From a checkpoint of a small transformer trained on Wikipedia: untied embeddings.
Each number is 128 + 24 x the weight over its row's rms, rounded and kept within 0 to 255. Layers, rows and columns count from 0. Numbers have three digits each. The size before them is the row's rms in percent of the matrix's.

# layer 6 MLP up, 3840x768, rms 0.0954, rows 3285-3490, columns 32-63
102:140166117103165104100133114092132156131111130113130134136148117111113134146115138169126148160067
092:132096089151108088128126141136097143130106129116099161122147146131160113135155126096150120145098
107:110167128170142104108173147111087132127115133118141096133093100138149157144110174138112147141097
101:093151126103137096085152084135125142135166191153165121084122130125099157145138115111095128120099
106:114155112124121122144152156094146157154134144086126132119125143158115131148083165121152143143129
097:108126109118136162107101125109108129130121125123103131128114089097126082114151064173168115173152
095:146123120119100121135122136149149151074110147096116081133128162113143169099143100151107127146100
098:173124104094143082119125128129168117114133138126140125137150135128106094121136102164143139108096
107:142140126116118131133147104152151131091103130086104155143160096117116124146098115135092113138134
100:144182151165148148121094142150145100089137114119111088085115116102116072131139135121120129101106
117:152166136098084108132140134117116155101141109192135086152169140149140137111139134120147150111125
091:134166146130105113114140098103154074135101130126172160115141110126167131142142129111128178152149
097:078090102148111160112132151155138133107131118084094136137067089135119105150148148141108109093144
097:159159096092106117145167159101091118141145119139156141115114140163122135113144090116120112162171
100:121156076174112116154121111139137137126170150069167123122115140152080128092101109102121138134142
099:111133141167098124088148100124143165129184150132157086103128154128121144138103094117139113153088
113:142163144117166175114125114110142083091126114145125091135078107096119123148149145145108110094123
102:153082152122172147124163113145094092180119162100133119162160128118125137075108111103122129171107
100:129100112170154130130119168109120098135098114118134127115138125112139145196138123111117154116154
107:141133132117161122144102143108125102145132137182124125176104144145142092115106157114105113143125
096:148145142117113112166158123158142138108129104135146119162118082104152135110102137139190139086113
096:129110178109099139166146079141124134135091117128207138134096128135123122098114107119121128132167
103:123110143138130123160070119118138106112123144141120166148143111157108123095104159138103177137132
105:079102124106170133154104160101151109106147191117159153111054136147134144170105129099152101110157
098:104147121123168055174119135125116140110108126084130107115171166144114144150115129094121092126103
097:142122140091173178115102147118127111196100141137157082149137127148160139129139168162123147129129
104:131053133124165110166160084080068140099123142121135086105131132146167094089115113170124125132144
088:113133151143134135136108140162169128124115123155128156188108107102142148143116119108141108132156
092:110127110162144110122106135109152116132138133143120114143162178150134114122163107100134140118122
109:102144154139169125160167097147095099114154171120134150151101127163171164123098147097101108149137
098:150090083136116130115135120121103155119106125085148120125083118145092151120143106157093089144105
094:119131121137161137096144091119137134153103140093133122126145137123125118169165138143146148175116
105:130104136101082109122128089142135119114129138112092175151141152122142119166105129118157110178138
093:098121088135159120143101114157102122160151123116132148159098134107110118147099140094152131131144
102:146108113134121130160117136048124114148086156118095117157131105143106103112117124116094120147118
101:104107140136146129153115158103121081115155090131110122090124133125131142107134113102121137122183
096:089118160117134155192111109120141141146152131150141146099153110137145094104093098160160100148145
094:136099152112169130178119129152123158118169140112129130103164109099142142118147111087142108124153
094:094150111157182118128142133180102098150179130149119109165110136127138116109139113122103099125093
100:095105129124168121152141086053139134115121120099144111099166108098142138128150099147145157158142
095:143120113127123135131083132102110126149144117099100114171104154107068192118117135095128157096129
080:142135147098101144139115142133118122176147123109112063148124127139118094126148116146163138147141
109:143138090111114137115157132134128147189112138150148155121129083140129082106140163114116110100153
099:147134111105117118111107134106135116166117097118148118167113168146153118148113108128155129113162
101:113146152124143167127144135130124089158122148152115122109109112136108125140138185147123192104120
107:131142184142126136130134089088099177114143129153163121120142134145108102112064135133124107099133
108:101156160097103128107115111131161113152122124142141109187161141131126142121153125165134135128069
097:121110144157114188146096127150138154133133137148130118133133135156152101127147097124145106144142
105:116146163115149143159123136111140109140143100099105165131141120099138114093125125144134098130161
104:083176119154160127133117123116162121129107142121109171142138115128163165169177154155144101107183
101:165115076119106102095137120099152158112142155135116083120153117167157130124107170146109155130153
096:113133140124124127119170150138108099109173121096102113107140152127139066151128121178114128120135
098:147163161111108104122126138086119106124113147158144150098132143106145155161098091128128159128110
105:130127164152164115146141109106146139124139127088089081110164122095128123115117128095101169152098
083:099091079095110173143109138121142176097144123168101167107119104141152141141136117121138116141114
109:112116135096132158140088183171112187114120140161139134126158151098154110159132142123107089151131
102:093062179123134139105111149149098121138093166102107114123134108130118139097122130147125121116092
101:154097110104139140169149081135173111163130137112134102140134112131191122194094146134146119120147
101:187102052131105129153137148096083143163108138105080109138125120144108119139113152125145154128073
105:135127111097081132134128122138148116105147117166159125158111131110082138152119103134124098128130
104:119142083131126132135140110150137159107134119126101104119119140136137177143115098154155115095141
096:125128116135147125108115129147120124134103135094100162100137133143081151107120057105126177147167
088:089163142154134119113140151137125134152151132111095134124130170148104131126106123094124133159138
107:118081117112134114134135106117132137118161136153118140105110120119094123105131103151126142084119
103:155110151102164155080106187161113121173134153134153107107129134123112078067153136151125130147162
099:093151146140114159124141140091152168109138112112146101120099132120136119118135149100093091136116
098:108153172085129144093101099114140125147144131127125062118120119110107128090148151142177120152124
096:100160108108141136119107129148138091093137129141116127149132142091155148133166100167134151115141
096:086111150147126147102114112124151126131087121151108128120089119117111119108102139155135128111139
102:180133114137148118104154095126161133112063144138128136100139145117141131136139107101127096115116
107:158057119113127076116120115125123124115117187155164115116132123160116143113145163131174122124124
104:120144138105127091159099095164113126138128165152111121141113087158135121107140110172135130147120
103:132119150132121107114151157130105128124136131115129185181147140150147126116114146101122156129134
101:117138170100101102113132130135152146114165094105104147169129131155090122189145134125096148134065
108:098117172133147146097082113088133105151090128142135175099150143122125139169112133166156119128102
098:103131147157139125151146112137165105120117089158133109131131140114113129133072145125145124130110
101:140121116136134127073165099136097137127147163133133086078097199122107160144137086126113143099136
094:074123156159150147133105108111151115130147135178100141126166105106155177157145102132129122138161
094:128121141135130106135127167117121156087069136125154132117186105114144145113120109115166136136142
108:089141120156149174134143117173161131149094161138153115128153115137133149125139083111127110119143
100:112071146158125144103109116087129117128122177135115135115103131104099135131111170118125090186113
093:156117089115141116087115112057121164168093115110117131123108108116095133160135125104116149130124
101:105134127109130110135152047164129129154129112138122137137114127142093128158157122138158128158135
101:139114131137140090157116101133164085104090151147129128128105085115135118146122139130126153085137
086:100135154092138127157135139130118120130125140127173118132117111155106107115095169146150189123106
098:172104141131145145109101106109150106138137171151166093114125128115109128156145154103120117127104
096:187106117148146139112167145125101119112113141152170105117094090146120136100159133131167111167113
108:117093116117135145140148126139159168197146130096134145167099100149100178137132157131139092131144
092:117157105149162125101113129134113149123118132094141128101188139148156169136125113090116085133132
089:119100148119129155099144125121086114101129136104166124161114099139103128089121086123117129097094
109:104153111129092133124151088110125119114126147112115112147103163121095113130125124159108094124176
098:121126114135133131145093110168119102111121159121104119147115119101120157171152118080150112123169
104:140131103110176157089111191125108101127099104155147098144134097132133134169096110112145174123106
106:170151127143088124134143137129121106126129195152149152148096166132151141120120121120164129132106
098:137092156110162153067162128119120116107113179084113126103108102111144086097141114124111136060134
095:116187113103138109081153153116122103131097102119094131084170136138152126141082141094163156139133
094:109117118160125114135147153087080078114082113126143107155128120187149112098093092137103145133089
089:146129127132185106103185152106183151109146129111133146117099100129115110089133112103139138140154
101:088089129094108117130099101148155125122145135134150131112175105139116153129159125112152140146161
106:155140077132111099150146098108139133097139171095132177155128088136135161103120138151178151145117
101:121159097116131136085106157127104124157156144123157157076149153108158174113089158092137147138110
100:122114129171121098116141121122142140158131154138112098129129180109137112135148114187124123128133
106:092181135122125109163101146060120128187088123138144145133124154109123114113124089143129129096181
097:127132101165152105119134100122127121148087096133145087116105128115151106095099128143107155119093
099:165104111130145115151145142148095153131099127097144135144114144167120129141131153143143124099121
101:113140121162105093106115135153113098146161105147138147137122144111171093129135100104122109142157
103:142138147129114100176129138122130161087134156136143119074128152122129126121136160169139133163139
099:176156096140123149132139116152133122150096117168087142122129133147117109133159125167113147107098
097:116096118124138140155111137100142104097128153134110095118136104175128125121118136138126116111131
105:119145111104153099137142105159141126110143137071115132113141161157158148153131119108157117109154
106:109131112142090145124119125127163101135113115151119144135140117155151144110124162122089107092127
106:117148099139127095141145128113187108136141129147139098094165123100082089151131112119173129117155
106:141117140093148089108133111114089110128150119081117157159108152138157170121123122123149129145154
105:122119167095133107102104174096173155147124125117148133111126125094121099125113096142149104148107
093:150119141087102109108135142148161131116132125137142129112162111144138139141129098161138130131107
101:147127079152120096117131117103083149135117120100117108119137132124159103150124145132147113156111
101:130146157157143140129112112154141136137118104160126122143105133135142136172111143166072151117104
103:091145168147146107102132152125155130075119147183104156134136126121130127088106131134165097129145
103:127131129155167122131145114109135150107116132148079123120170171133118103152135136113140133115137
097:159144190112139119140119123140102126132171136113145140081125140103129123120134088129117133133172
094:099170152144099132152145088158124125085078125131122133132096165117124171121152145124138137143147
106:108093099112148116109133090167103150109143121147130080106163125131097140114114121164140164130163
106:138122155109093143151137128101088134096115119070116143139097097141107105102166119107128101141140
084:174156116091076135115091132139143149120134106166142133168137149139136110130117140114117142137153
102:146134155148088109107130117139112131095103148151109111110145130150121130124140122178119154163138
105:124133141126134130154117129145103123179108182135101096130132133104124097135116145156127135113152
103:116096137162128124172117144120128094138136152140125107128150067120133102146132119125149099144123
095:118120141135083194120096130136176140111146155121110160129103110122142117168126143086108148132107
102:148105136139142116167114131159144122118177162119106108113119135085099112117120083125103143131132
089:152107138136118133182167100086161133127093130109095143100106175122152104157147144105144121165108
097:160114157140128119097136139132148141123160126123124123150148138086141107159179125087111142135155
104:161111090137122127114142148179098118167089159108157106134105134122143131155164144109168141083125
105:120111150124122131185135132112129146152144105115132102122124162144112143117147108118077167126080
091:144114082127126080139140142091119134099126122192182072112123123123130097164120100120159126106166
109:179106149133131144115173119125132166129100154099085150150125119147132121098147139168118104125129
103:155118109134145125115121167154113123114170116093069159115137165086106137139107116092170153157164
105:137146074135107150128114111139107117122155068139115107123115162125123107164140159119089133134128
106:144136150148153092160125137152139127158093130143132113119115143140139126126158162112144131114100
101:204116168128134099104124069128099114154161112097134133132078127146139097067098141124134135080167
096:135146065159093094123122131141138065117149105132105171106106157099141137102162105108110093106133
097:112171191113105162116112124145115159149123173139124092089134146172146149107121114166117092104120
094:158161130167166129182092118123145084090130116120162132155100147118101118110110140182161173089113
096:150103126105165139126149145092127136126116168118170136145143134153104122123110085118144128080106
102:132113128118159129118153184147097150124142118173106163129142124159138132105121106125111150129152
098:109124154175133104146151137124152115138143117116134094113134060170136111134114111078133122111107
101:147113118111102115115144122095112155133123124139117187116131103117104124141112120151137146143149
110:088127110140136092146129109117151109173144127125124150131125113146103096081135151155095115166093
111:121145107131162094151134124140074167156117119115133191151135155160109094115110133111104133102144
105:129165122095100121117132109084096143131140144121126152155149114127142100108122120127142160126144
103:155126150095138127123122130142104128141111138107170144145171117149157089140110148149100146102133
096:120131126160142072170149161129125129114140158105104133112165121123154150149119112121180153126152
099:152120099110132157126118114130148099186141102077101112097112085151157117167113148146169082115110
099:154149155124096149111148098135144130148136120129120137088165135142141113133108142069134177130102
101:124077146104120144154091136099114161069088148175133163144139107106108121119131093140097121162139
101:130123114136139122135132119091053135099157127130115099140133127127126101114124104109127092095137
101:123142123175089131114145121127081136120100129125131163132102134109124077145122149113113131167178
099:133087154115114123149112117110099150130091176135156102145109130181141128137121119106145152137140
094:138130162126075129132143161108129108062130122142112149111107090163112125120117110124152154126131
091:125131095142144176129158124104134136144120083160165130122153095171104119115097140135142151156144
102:140159174106096146153142124074049130124137144115105151161136141103123101092110120124101129140108
102:124121122109110130200133090126086135112103156129142119169133126097134100124121140162081176170135
104:097088133131111101119138105086124132139108123118138108191124089121098148091141146083103109140129
094:137121159145153121123130099121164094111127150108157136126077079143184113188138103090167129117177
092:117166183120116097125132096130105120084142137107170124119119125147161148151118157161136132146095
102:103128094118117136121136156117124110121132091090120172122132116169132136124130149151143144102106
110:134122107154107140111102132160105127163142158138170165100151165115163159156130086102104137112140
095:170106153194161137156156153133128154141135132097095173121129156154104160125099111125137132126142
107:128099100170140140127122098084125108097082153127147137147181138104080126156144114151136125136132
096:124122136140111099100072154083079145119117094153107104132132107143147133143092145138150095152151
106:171103187099152098161099161145062126098099147162174162088152136141119139130146130106135119156095
100:108080126142119109110119137127113115145136129076110102125122132127168166111133146101157125034168
112:107156153139120091154116115110102108111120139081093117148152125078073134124135156129107146087125
102:113123101137185114123146097107143120108100121088117124166170146152138141130123100139108190170135
101:143101137145113089090123111116121139202147183148107161156109114138187138094129124129134125151152
092:140164165179127125115100135079096157114144097150170139120134144121116113118159144136085126144087
100:114101119143119114170131129089111127133117090160124147133113135137150057151125124110118163127138
105:105180119145144108111181116156136109150147141149102121113126135163155161084128118114142134144122
102:122089131137165131105093107123161129140138121108177137148102111159141104072084130154109108144102
104:115129125096106080135126119101132122141094132121106173119142155161066167146125131142146135147142
102:143148127159132116096120143107106114133119095108120130141084144113130149107160131108120112114131
099:129140094140109100134154122139137150162149123099150094162141129117127103149141131133122112170162
111:132189078120160110088134120126147132130141151149097138079112154117152131146149143129130121123146
090:176141120108141101115144157097140141107122171115114120110151101137106094123099098148111151130124
097:147135108112136151117081103123052166144161075146124118160130112143133118114080156106164142127130
113:128104102125132124104123124137110129154121158129104108120106142119108104112116134142157145100132
090:125118127138115129155157113147130118114109131144150151186148160143136158117121139110111103143180
087:106130151165153110131102099152128151158131157138103111146126100137091160144145128118139068141101
093:126125152091121143155116098108147099180122105114164146145119090114130114095120145134104135100124
108:104144088075144104167138177126151125105085141106173103084115148143078144132152106105156160139147
102:171115123112137116151098129125153129129115114087127174104149175096111114125155150150140174126180
093:143117109126121107099158086120149137087132094120118107117100136171123110130115158168170133162178
103:165124104184122146136126117119130141183115151105145129161071140135131132166143119109111131139140
096:111146125080129109130161127126116054107145086148109153114146138169102144092171188124129142128151
103:145148153149112101182118151146071112094116168107123128174102116116110128128139109129076125159104
092:121155124136130078146110125146123104094090130092141139120157123116133154117114135177098137118087
100:114118146157162141079148143146199104137154138160152115123108131138089143124139119142124093149123
103:127094153146144112131130139163147133048121124121084109080141104134110111182102088111148115151136
103:082125087126121131130120152108111132146102106104112186080156125105081106125135119151125163157138
099:128118104147151151138133109122153105089118125142143125125109119131105122094122156115137138114125
095:123102173135094110101066148158106138130138112099101101137161107192103105104107156154119159146126
096:103119113100126129114137132106107102130127125127145149137170153088112161125123136120132135139105
106:112169112134116113147168100094153133154143115126112120130147109103114087135113166111155115149124
092:120116104132196145166118087165154125134131140164120104137149096092143112106105136185147132157112
100:170108149094127120112147135180090156176139148131116153104144091149165148118177140094137103149158
089:113101117114149099139129097165113138094170133111167097122094146120093098104084128126145124118124
107:144107103104101109136128125146127150126154163101138108163130125120129141146123109125063113111086
# layer 6 MLP down (transposed), 3840x768, rms 0.0134, rows 3285-3489, columns 32-63
096:111119151086119138117063114099091151140114111099145151161130127121095100128094079157128130087111
103:156129103104088112152127148134134145145086116109143122127145151123116124142085146123130108136103
098:146120160134171109147110114125165112099144090119144103131117153137097155095115131127118131144105
107:161160114117133109121126118168096107104104123125135138087147123106135149126138093123133123149153
119:089094094083131139107122119149118140124074186154158157145121105147151150190128149149100135121114
097:141101125133158136131110087141097123125116129118119132140162135132137172092142113152114108162131
103:166155120097146127106110111118172126213137111092108097153167165137113152141131131124097134088141
108:087159089149115129142163134084156145132103103087135141116108155063147112115137139100101119158170
099:110078148110115167093111112153135129108104101130127128084129159136113145149115158110150124158108
127:159109123163129153099112097162157120164109144127147100098141091081126125128119122098134123120114
105:118100135088105109127107113155133107144108138126113100097104125122105150166142087106128122128157
089:140105132158095143129148138059136155118142135145154115108064128139119102117102134103146151107152
112:129085139171160108148108137125129110146095096112162133138115108155101159099135115101140169130087
108:133162166071124119149108109125173107125160140100112124120137136149116126161163150081128107126085
096:148123166149113106132116143140154116165148121131131134125122122136159107152133102097132133110119
108:087073111148139150066168155090112155149131141178122107122114177071119150143099151092084162147095
108:138132115125106125190153132119084115098082155134133077144164093135105095149132137106138114133092
111:152144155117104170116093089146135156156106113142099155141131102144109106125159113114121104138155
090:152126117117136130070110115076141160118118164100153159105105095086147119124136140103132124145115
109:118150175135155146126103092135132106144123091164138149123110130143121134109098096094059096128151
080:119104119120139116122134139131126109128167149136130146111177130157118159097129110115114156130128
098:085164099155113162133112169123131137159127095088128167138100097139152123157120120172092087118123
100:125120129122134138117119141126122143135126099144161097091169109123137124141151125106125144128145
090:108156176120158141166122151162133151087155114080158145131090108124165158122149158086129134140103
090:121130147145143176112111120136099095156109132137105154170145119155162119162125100062113112123096
109:136128104106108134146159143131150070126144137125120142076118089145128137133134110110137104159146
101:150125105137152126097136150151138119146098098120095107103152124104106126150089123071104176121139
124:115107137157095163102109142117110109175113152115180130180076130151113111088085114147179174116123
091:127134114146141126160090141134114122122137134135129136128127082098129136157103105119176149128080
119:084126114099118158138094121137108168135131121115129151155159129184120132126111144116103082154083
102:130139148148061149156119077115116131106134104144122141142129161134127135124142129149099121100109
116:123117125089101121144115125126124095166163197148121118131107132158125130094101147128110110156132
101:145159089127104149154134112133122157159126075141129111108106151145129123143165128148128099105123
093:125148110138141087148135084157124092098122148145172111079147136120129135116124133155062169128109
096:115161124183168122135125166108170166131132149124161123114097134130148099147078138111158150153102
112:131102216123132145168109167186145126133158094132098179137147153080085109114131128142156110132113
097:141116117123150145145147160171106076123134110154150133105139117129133173131087143139098118111121
103:179154143112094191090113151115126093099163122124165135154126128136118147102084094108112136139157
105:128128112169129154140137111114130148100081153105127158129138124102155163127132113103135133126049
096:109113117116131157143098135110152126119124107124126148127080098163172050158134122157129143109113
097:112110141107118097131103150133153142149139132180138138124137171126108121081081149137131113128125
124:136172138124156096088162106117135129061138128134118195122139128142148175145144133136111126126122
090:121112101174153147109116145103119137114136116100119100110159122092157142144113125184129129127116
100:130137092108121149118145128167141142150120066119088124117133142134145173112149118104142115157116
102:113148123171086175141112146148185083142143165158092151106130172114145107111119133131072143118113
099:165139109160089108163104096113126125078112154108134143097132116134139116136142156133161144110107
118:111117132118123101140125112109106161134121136096122094134144131126095129140129111141142136147148
090:104128164146109117125137140100141119120131152150085075141124098156136102146141131126136124118115
120:166102143162101182152131146125109136126131166146091132127109110104096074120119120141125123135109
096:118103126149150126150154119101160136137133171127156080111156142120139178094119138111148151136131
094:104118118145132129134135141120138106132110132120170137131122108101132166132134149148066106104131
101:113129186117195162155122148134132132107167135142150089124165151116136110156101121136133106102152
082:109122078150138143160154156138116153158128131101153147101129118111127118129139191174157118142120
098:123115161140135145160175122163135101134133162109125110131127143129123132144122106089160116141115
123:144165115132150109126134128137084136139131110110119134117091144134112136154129165118150088109088
098:158132136091115120119187173110130101137117131154161139145147160119122090109130116114115131108120
086:120103156116129143122156092135105139145149175085114103113135113136134133138136119103138145130112
094:122125092166157128124137085179103121116155165152104101150108098158152133096117137151097139127152
097:162140146136152164088150120134135139114105116134115147135147116114127135149146137120104137117116
100:112141115145116102117136109070136108153146121136126125104133121115105116122118139158136122146108
099:077089158105131098132126147120138111146134139122149143109125168115139132107106102067125111124132
112:190135167143142187137116144184154140107152131097108110113161101140136157128100140129127118088132
098:177087164086136140156131143137144116104114129140107123127150087157139111124089096112117100109144
097:125124096113126092148166144182101073121153156089112111083165134122129160179097118173122140107103
097:127085119120152126158145124159149125116105124157118133098111098142091172110065100122138105119133
097:090155168135096146141087137099123132165104178138105132145144127128108115124127094085155128105144
093:137116117109142131123110149150125145143152156099121139130137148119080120095126146129095193156142
115:140132132133138124141142146090103123115120124118129127133081110060133144119111111114099091156135
105:161109147125061150140075103120141123129136157164138087148107134122155116164108102107121127110141
099:149120150101101114149104108105135160147122133097088158126164128136132161142138117112084094144120
090:145082097121078125126111138141111153132128126102165106110159148147128152134133105150105089143106
087:131122107122080127164142117138168138110119134138140161136082087101116155150147098121159114156092
089:143177141113100128130145080100146104136147092081125152118100138135093082129127139123150144107105
078:094111102165139158138086099144146125150137148126126130096101158120131104092094140151129159121171
090:130150085114141169120118169141109162117166197138116117116133160126115094167147101098136110127152
093:093135133178111135084122152114101095130128121107116133119138157130140111170151131123134141089168
085:173104148115115135121092095157147141156124102074144102085162120137133117155131105153093131082121
089:131104134091136137171157147163086111130115131117156160109119148133079166145111111151125113139120
094:151173138144109110155139122141150108151127152062143126112100069163128124111130159135144123163137
090:153167124106113118124146129089116132130119079073147159139105127150137135136162101172117136160078
112:117113159165188101147145163135072125117110143159095136129118125125130083110120135158093145143108
094:135111129152151061151129126144078165144149104117120125125127097155133097090098142133134130171120
098:182149140144123152123109084166117138086102118146139135151159119089134118124135158145087115126122
103:141115100123114137123163105113126114164118107147122142131122116138124151147146109114106173163173
108:096080132103117108131094133110144116125143144118156157113124159128119109179124091128128099128122
102:157127144130152126138140110131090118116158161108105141100119136139099065134143136146131130144155
101:065125137130158152106149110095086117091116140122097073116127137150159114168154143142132117136126
100:120096142126120117115115136097160129154101134094124121159093120184109136161093141119113166114103
098:123100156119155138125112201113132098129125128133141092175071180124101054162144126108129135118109
099:130115124128143101118115077124168108130110130167108118098139146141114117148129109139111079117146
132:128148095158129154146130097115128142119165137133179137097091126160107117103129126153091128135146
089:121177137116126118102142149110137087127150110134118144142122100170145153087088171144137094166115
103:138098142131157159140099174106131147123111117111147116119142177108147151150151105114135122115118
097:159090115137139133171144148162122148116115127108127184165097141146112137113069147127148125090141
093:119146136127098137139083155128170148180181151102172116166141112159126137173135138105098123116095
104:156088136116159165136087139134116115165124158106121152154141144125141103105100125136131176112101
093:113141135137155128155081121145142104121121109193124099142125100129142111123140155082129141102126
087:085100110157136113142086164131095149137106152145153119094117097121148154126128146101149142131113
103:130159098112140094138116123114128121145127136125124124162134098110140129141112122117165141128119
102:137131093139107118071127125121136162096175088127102153114137101118137142129125109109172110143160
103:101089148137182080161145132110134144125102088153144140113129120146181154099110118141115135114126
095:167115111166132113134131148123082162102139147115113115141113139143135150133159115138124100156160
089:134093137168076164139111161114113127163159124123092128129101129068133132139107100130121107111167
107:133107093131139155128158143152131132142114108113148139123124137162138107089129121164101160114143
101:137169129118100138111125166135134112138123133115123132096116129143154121144116139091136146106044
100:117126157160126123144164130133124131150116153133149122092153102126064147174080161132143128125092
110:149134106178145118142135109149170149139101125134101090152117073127154128126180120125148142189096
097:152128111154192136113136117120139083107119164130117180159074106133116110167129116105143122139132
095:125113114137072114098154166137185139159114142128139163126124109131146119090124122110164065137107
098:133169109127119186111128117114102111095149123163152096121140201124109104096109126150136152126157
120:147167148115076140111113149142119153137149132141110138102153168150176094118140135161142121162133
106:155156141106129160116082141133131116148108138154138138155122125122108128168136126096119115173157
097:134134117129146138125132120123116094150135171092119125120096143110138143148165123135098146162137
106:118116123122160128147108112129140103133159118154174109138124163129123098111117124176110092129136
093:116136118136150148099141125142135143164141141138116092104080141111149143142134100065074159122165
104:118146137175143112133137160142188116162173073126118117139149091120130163123113103153128151167126
096:087119167115148130137120147161111162125088076142158146153146161151149141172104160136129098131091
118:093144116135084144132109127125077118133147137142121122107121140121117132155166157147137074114118
079:172091119135107143171116137151157073122094159113168151152101138121161131103123148172142154142119
095:145107099102126112104113072154153109132130167110152110163145111143193138151108122120114120170137
102:090117130120115103143107099162131121119151150130127136152133157141146120097143136160138114137103
112:165111119144076107100109160143111117098141149141166121123130132106078130137138118099138107098144
096:063114092112164113121110169132162137121106137146155170118146119178094133111123118185110165142142
091:120138121133117130105134090093119112099144144154097113123124123152162140070141125143171166125113
086:111093122094140116134157181159071136121183119134097108108054106109156124114145106115155119077191
097:157132111127123139118117088118116166126127181138124114104153156142149152112109114106095109086116
096:165140139120108101114149108161132092136138138106093141071145112146142100142124122151137117167143
106:151166161137116057115121143135137119105138126148111167130132119139140135143140127102116124157119
096:101106211134142154143097176137144134113113069168157152163096120163136150121148114159075091122133
127:109097153142107146056118084115132152141134119133142188144149098119143122102126135142123128103139
092:160122133084159138101158117098125080121095122135128109112149119103125096083141163141108119122152
099:138131169136157134139122108125087114140086150083129116165145121153168136128147169139138151136124
101:102125114132070103100160086133181082142146186130122107165116129134100150110115101187118112152090
101:137097114156171115101151113133135115137126167132128144130127165126153136109134130150128139124137
100:133143192081152075133118097149141158149119129104152112111134184100136116139134120156118099097118
099:139089143134151159145096171116139163147112124155161135126124110127104155125130116159126127087134
101:142143086106135110117137140136103112108099103068120121105133100165121175164076160119132091157147
107:093106093122160133078092165157133170150160085113141111107117134152108174135153134167124091109141
087:144125120126116117064168103100108118127112128124117096135154140150129087110129121127140099108112
109:153122139106147124134152096134120162126116140145110180142167104142132078122095134121138158118148
100:153134141129125124111122139132153122095147137127138106134134106099103114099137166139151160137143
097:149120134128111148120137113104157125076132135122130090137141141118175150133113126150110166109099
096:136112143150124130122169103143167140137150145134113124162116161125076171138130140095101104117128
112:106096171126130138119109122129134107093188162124138126110124120099094130122133107096126093149116
086:138103158106148146145118139107097145122119163132150126114145131153086155136131129132123141143129
083:182132152090113122137133132156134163131172099169156133122127130137137096132141139115175098130143
099:130099141144138129172119087077160163132123081092135135125119149108137105088173092110166130150158
104:115082128105142179098105151128151110134101156141111179137104164144094102096152123132158103113152
113:121123113155119147149111094196088129133127106112105130127111140116114153177114104141177101127115
093:160091163134128078133100130079072162098142131131115102159137134106148156143144143106114140145111
087:109092126149142105141154138163106141141158141108141110137158109085173178152113132128130107161154
088:120173111149115145135113134106183141127129082155158153180170123122156179162091142132131129138146
109:093135113148121148166089117074115136116135104130134150158137134101130078138165100138104087123120
099:138117132171125109109108120099097110159149133136127149108147108171131123122144097088095155129115
098:130103124158095129121116127100116128154111089094141110140113066145126124109146110133109186154109
104:108154133120128128102115151121153166128107136118143130083100113104091128129131120142102133156150
092:105150102117097118148154100116124133161114091131169156133151135113085116073094111173135124154094
100:151138182137150173162104141150126102144099094122138128167123123098140151109145125137145121146165
102:132165148139076136128095107150140144140108171145150162109131124142164169128104092158111110121114
094:112129165145124097100095116171163122161119129127154158142147116106082119141124145104146105068147
095:098133146154131129084117140137107117165162087126155124077117122092094126085143136140140102086131
096:129121112172170160105133122105133178133123102104117104127140100097137141155139126139138114153106
091:096120116138137105176136158133148159145137145157150084130135151099147113143149147136116133133133
107:119091103102139087162122139114108111082117121123139130141143152089140121096112142114128159113105
102:121149118151110115157142101122108164109137168168171111111160173185094145076092113118137122129111
102:099127121143133109149135156163121138128097094163097105143122138127112095146091135115116128100165
092:090122119108119101150131172134125111124089135142119135147123122090111107134143151135120151091113
102:111112177117100110144104106148112136142091158125123099108144165106134117124078117107141123166113
096:109155106116148132141136131113136112125142115111100105168108203142152128126150110156148104141103
088:151148124139141126127153149142089113127129149140160118149184128158132151105130117147121124076127
088:149132119110152109103131160120118122138127095165080115158113140112131102126131107126120147113140
103:092123115110098124135142126149170110150123133114144171160122166134104123114125154102090131095167
091:130129166151101105161156143121135093164160107094166142086147165112104114106132091173140117110125
081:076101089149107139117100133142077121128097163119138107158152084148143127124137114084121147152166
109:130122150152127125106156158121149106111098150125131105125124133135132128095094065103141145153158
095:143146123148155114076111128121085103162186151144114121186125140179112174147124168126154091127160
097:145161111115107107179090121141140108133124131119161087100089086152112124144116128130123163153115
090:136133102122077142120096161116114142086092112144140143118165148105157123135133132150142134120179
101:132147126113131140110084140106119108132131124105141135100105144138101149136153115181132149107136
093:121107183130125142126168146146112154118129164134137134109157143097136141142165141121128122128160
099:105150127120110099108128142065129124143113157131123127169125132146153118115145120128158090084157
099:115149152116163160099105131115125172153169145124113175120128133112097085163136141125143136132162
092:119099113154127160123173096128140110157141144156135158148097135188111084127141137166132073130120
088:159127135155149137111157127105149123126109122161127091135121135109153104151148133144153132135153
093:131130134161127093110132162100116147148147116114111149122080108143139130127121131138121138157130
093:134104189079101120071093133081143124116162152156152081083163140108121119149124126131115113105102
101:132137056130151170116110121067113172144136153129163141135137131136103144128149120144085148125107
112:123164141154137130141105133120129099129134125113127149126104137122110094179124132134127165125120
105:123171155077112120108143110151147131108065135109158105135156163138132134105113112102106106108145
098:112107083152145108136114128152100106116155124173075169122139143121148147128097121121174112071140
093:142151140135102131147108155136107117121138135177148164112130145132110167179168127136149123162152
098:117076127151158133111148098100131155074138116113138163118133130110104138148138128147154101099156
112:106143135137138126141128113119148178154144094117124105181128105111168096128135184137130183143153
094:111120130127103160154117133128159133120144112124116131117114131140130093145114158120134136138107
099:155146113143091135130131118083118162128145096116119113087118113127101106163121139110137115144153
105:140108105102121108175118133113097146169124126157139116139151130119104130107155099140129146151136
103:108131174118096095136126136133103091131119127132120113128129104140115146100101150113094146115144
096:140119110104121113126133111129125106146138117136142119086160143165123111133154086114155134154121
101:126079093128107111114140094158079120098108122116124117108122135109184091147168141122133120101101
099:104099128182132153094116132067167134176174158111127126108179097093162187142127109096099162129108
098:139110149116152097145120095141156125094120125146117116133144108128113126089152149112093131132155
098:142143170168145103128118099138117161127103135120135149109165145119173105143115133120143140115139
105:115100129158163123107123128121147094122171130094127131118117169092161116104135129119096148118110
121:141136145126114120118136128133137121103095174115094138134109161183108135128176152133077125151141
103:122149171160132168165121114128130098127164153135081167104146099111152139130140183096147156125138